Part of a small language model's weights: width 320, 4086 steps.
Each number is 128 + 24 x the weight over its row's rms, rounded and kept within 0 to 255. Layers, rows and columns count from 0. Numbers have three digits each. The size before them is the row's rms in percent of the matrix's.

# up: layer 5 MLP up, 1280x320, rms 0.11, rows 692-721, columns 40-79
# down: layer 5 MLP down (transposed), 1280x320, rms 0.11, rows 692-721, columns 40-79
up692 096:150149112141166175103127119158117125173120128152140135147076124131132095107131109129134109109104130095168126118135112128
down692 092:150131110125124078124129144125109155120161128126142123130161156175110151145171137105130111116128116139077110120112134163
up693 104:149148068132162116158131147088114138118130124108139162131161124133116142118162095155172136134116105155100127118138170125
down693 097:127102102088104131079109134123120097113157148076137157108115129087137155116153159107161121103144128149197121112139154156
up694 111:140125166146085146138104141127103145174077157123104098108149137132117133094095130146128115138124121099144081129147133152
down694 121:125156139153109173148146108104115141168101147140106137124137122163136116156121106165153105145163139127153098110126149105
up695 103:136125174107125149147141070176095145091087113145112096121170138149103175130095150153108107155106100120095147091127112152
down695 102:141103108114172111103146128141127128157121119115134171154086119129081105102097143107144140117166082094186127134178109163
up696 093:125134172156164075089143112145121121124126182107058154134167143130141153143154136127130148091068115083132140122140114083
down696 097:110125108090116151160139108125172144105151118125127127099118153145126152115108144146129159171154161114144111183170096194
up697 100:112134137130115143123100103155100162108110138131116126105138137134119087136146131130129154120124118122161128112094108103
down697 099:141142110150099101069189111123131141171131149123128155122114078149162153120144163153105125125114084137091165157083088145
up698 098:098128129084135095170172156089150124131113153135093111144104124145103137151123122180115088145145113138132142148129159141
down698 101:108101075102107097111122113168122113149111165144147128116152118131130115139138109147122094134104138105097133147112127127
up699 096:156101142164117122140135108123106171139139142103132130130171097123119102154089162122180145109181120150119164148054133089
down699 088:116136134084149102128116124102182118135133106149134113146071151135125138130135109147106114118084123108158101099178142128
up700 105:154116146123127117160132125128121136099139128090103117127084137109125094120154095134099097165100123135105135145162129119
down700 103:133149105091101087157113080135167075091093135111157126141112129121095116124127172101132134159176109119104138109147114107
up701 087:125135079153116130157102140137095108099146128118130123137130120122157120166135111107088138081088140133155140095100138191
down701 095:104132118103125139161146143117166138141142142125179102059097157119112135063075132107100142131137135090097130097140122141
up702 119:130118142111144073090150116180113111109105128110118140128116141156138106099097115138131096134107118118122111095138116135
down702 129:125118139152105136090141135157068127154169158133154100137134129137117101095126085097129120110109155158133110097111091115
up703 102:164150108137092137149106130139150114122112123125145136142121098093150119143114120082082087138133108106118151151129109127
down703 097:107121138116129130124145121152133120135159148153121149078133178153140115094123169151151167125116092101109160080119139112
up704 093:113115106104134139146108115096086098146103125130172164127145139097114093095120137141127140165117092138128163120095114144
down704 098:179159150129102133160191130170136131077147095100111102107095149159148174131131132184107088102147163102150128096116119107
up705 099:112122149115133143128118125094140141103119154146102109178094114159099122162078157110150125115145101084123176157144135170
down705 101:101144115118103131114105127128130129111097133130119168104146109126152126155085153109165117112120155137109117102086162127
up706 109:159116151116113141155083124106123106111095136145115146132144111109137157098121122134095125142072137076129143164096113172
down706 112:091155168117124125141123100099125112093096135145104135067121132112107131157158129184139143147140111141137106117084144149
up707 110:151110105122145118137143167154157149158121096119164138119120129101198146101118148111118139141140118134146115147151127100
down707 099:111090159098101114128109091159130107098140157129144087133086085131082130109107137094138142125101118141130107133091125106
up708 104:102124153128074109116135147168147164132140097098148136149127129097090123137151117141093124121075171138104158150092134129
down708 113:102076134128163118168139143117144114151133145093098065118153118146116134099130144115171092171104105158102076117126104099
up709 098:151128085106139120101102088131146122108127111150079174153155139145150139116095102164137114113183113152146121110128134136
down709 093:139130112151068117120122177115118131140109122103179114127125152137112094175141172113129110108117133093128112151110114127
up710 105:132138168122122138126158074081126140115103117115123115167135084126130112119139140113120081149111105096116104119113125164
down710 092:161129094121151121116120145126131153142158142120107130070140151171113139127110109135147143091117152177160148138152106077
up711 098:126064125102122139123121138110133116137143120129109154133133130156093102173101115155124155148069131143137101108121122114
down711 099:087177127148120095128142132091123132109074104181141063158074126142129127148097169118108129138152122109092140130115122121
up712 100:138128136099142097174133120119126115091131072108133110109139149083123135147114174106131116074106160151114141078110143143
down712 107:123145117124143131118132159159152117130133125128108131137138135128154155111122133127169104126135126107151160137141083157
up713 094:106121100091109089099118138107091098148159121141135135147138178102121113149110113134122124129118116125120168159127120150
down713 094:111139138128174151130141086104149140132118113098129139129159114156177118155170145136121170125120080178149129106117158133
up714 096:141114114076113135170076105162102138054151159132103116103165114135125139125156138145140131104155074119137195125142128108
down714 095:124116165153114099123143150127138155137089083130117173165099074131127114118110100133083147105117156175131104111082150116
up715 098:123127124142123163171142146121131155110159127138110124162073116129157134076079122169129123105130143142121120161108109126
down715 101:141147078136151122098116125135133125130142107092170129089136136136138103103165166109088175175119132105129144136101132161
up716 100:093104134133120114102127110112107111177109133143111103138171144118128097171110091109096160123108099138139129131147128090
down716 099:121084108151081122118124126107157089142108162163062108162200118109107141120118087137147120120088091122122168140097156133
up717 092:091177093155084131141129154140113115134138136115100127107159138113125127118116151163101136108106162166122081080094144119
down717 091:175102159108148119139145141117150125128106154109155123139091114117110112132155128095127106168123094074139177151144115097
up718 092:129134134143106166106101140109134087138137193121142065098073121102154127104153097131126090157121107162145118128115126106
down718 094:114124139129151152135144091140105173175130094139124127186167141148112158149129177113150166089130146098108138139109136132
up719 102:164133143110145142128132129116141153117142107089116147114185107089099120140078130144111144111156085127095110124120121111
down719 091:088090129172115082143123139143131128137106125115164140099094141152155130102161125128169121155106176143168116106149125167
up720 096:094163096099133157117109154111091149144138132138101146139130123147137107098158143179125082141167151136101125108138132117
down720 089:168123158159150107130178099104133102127125156129159109127110125112107100139140074110146151049136133117101111156151122094
up721 087:164115128149153132138132161111142153103165093113105156141139097124130135081068101137121167122142127121125146162134103118
down721 088:141105128119121122149084090121135096116148110110120129161173105101104102161132120112144096125112165122122101116103098081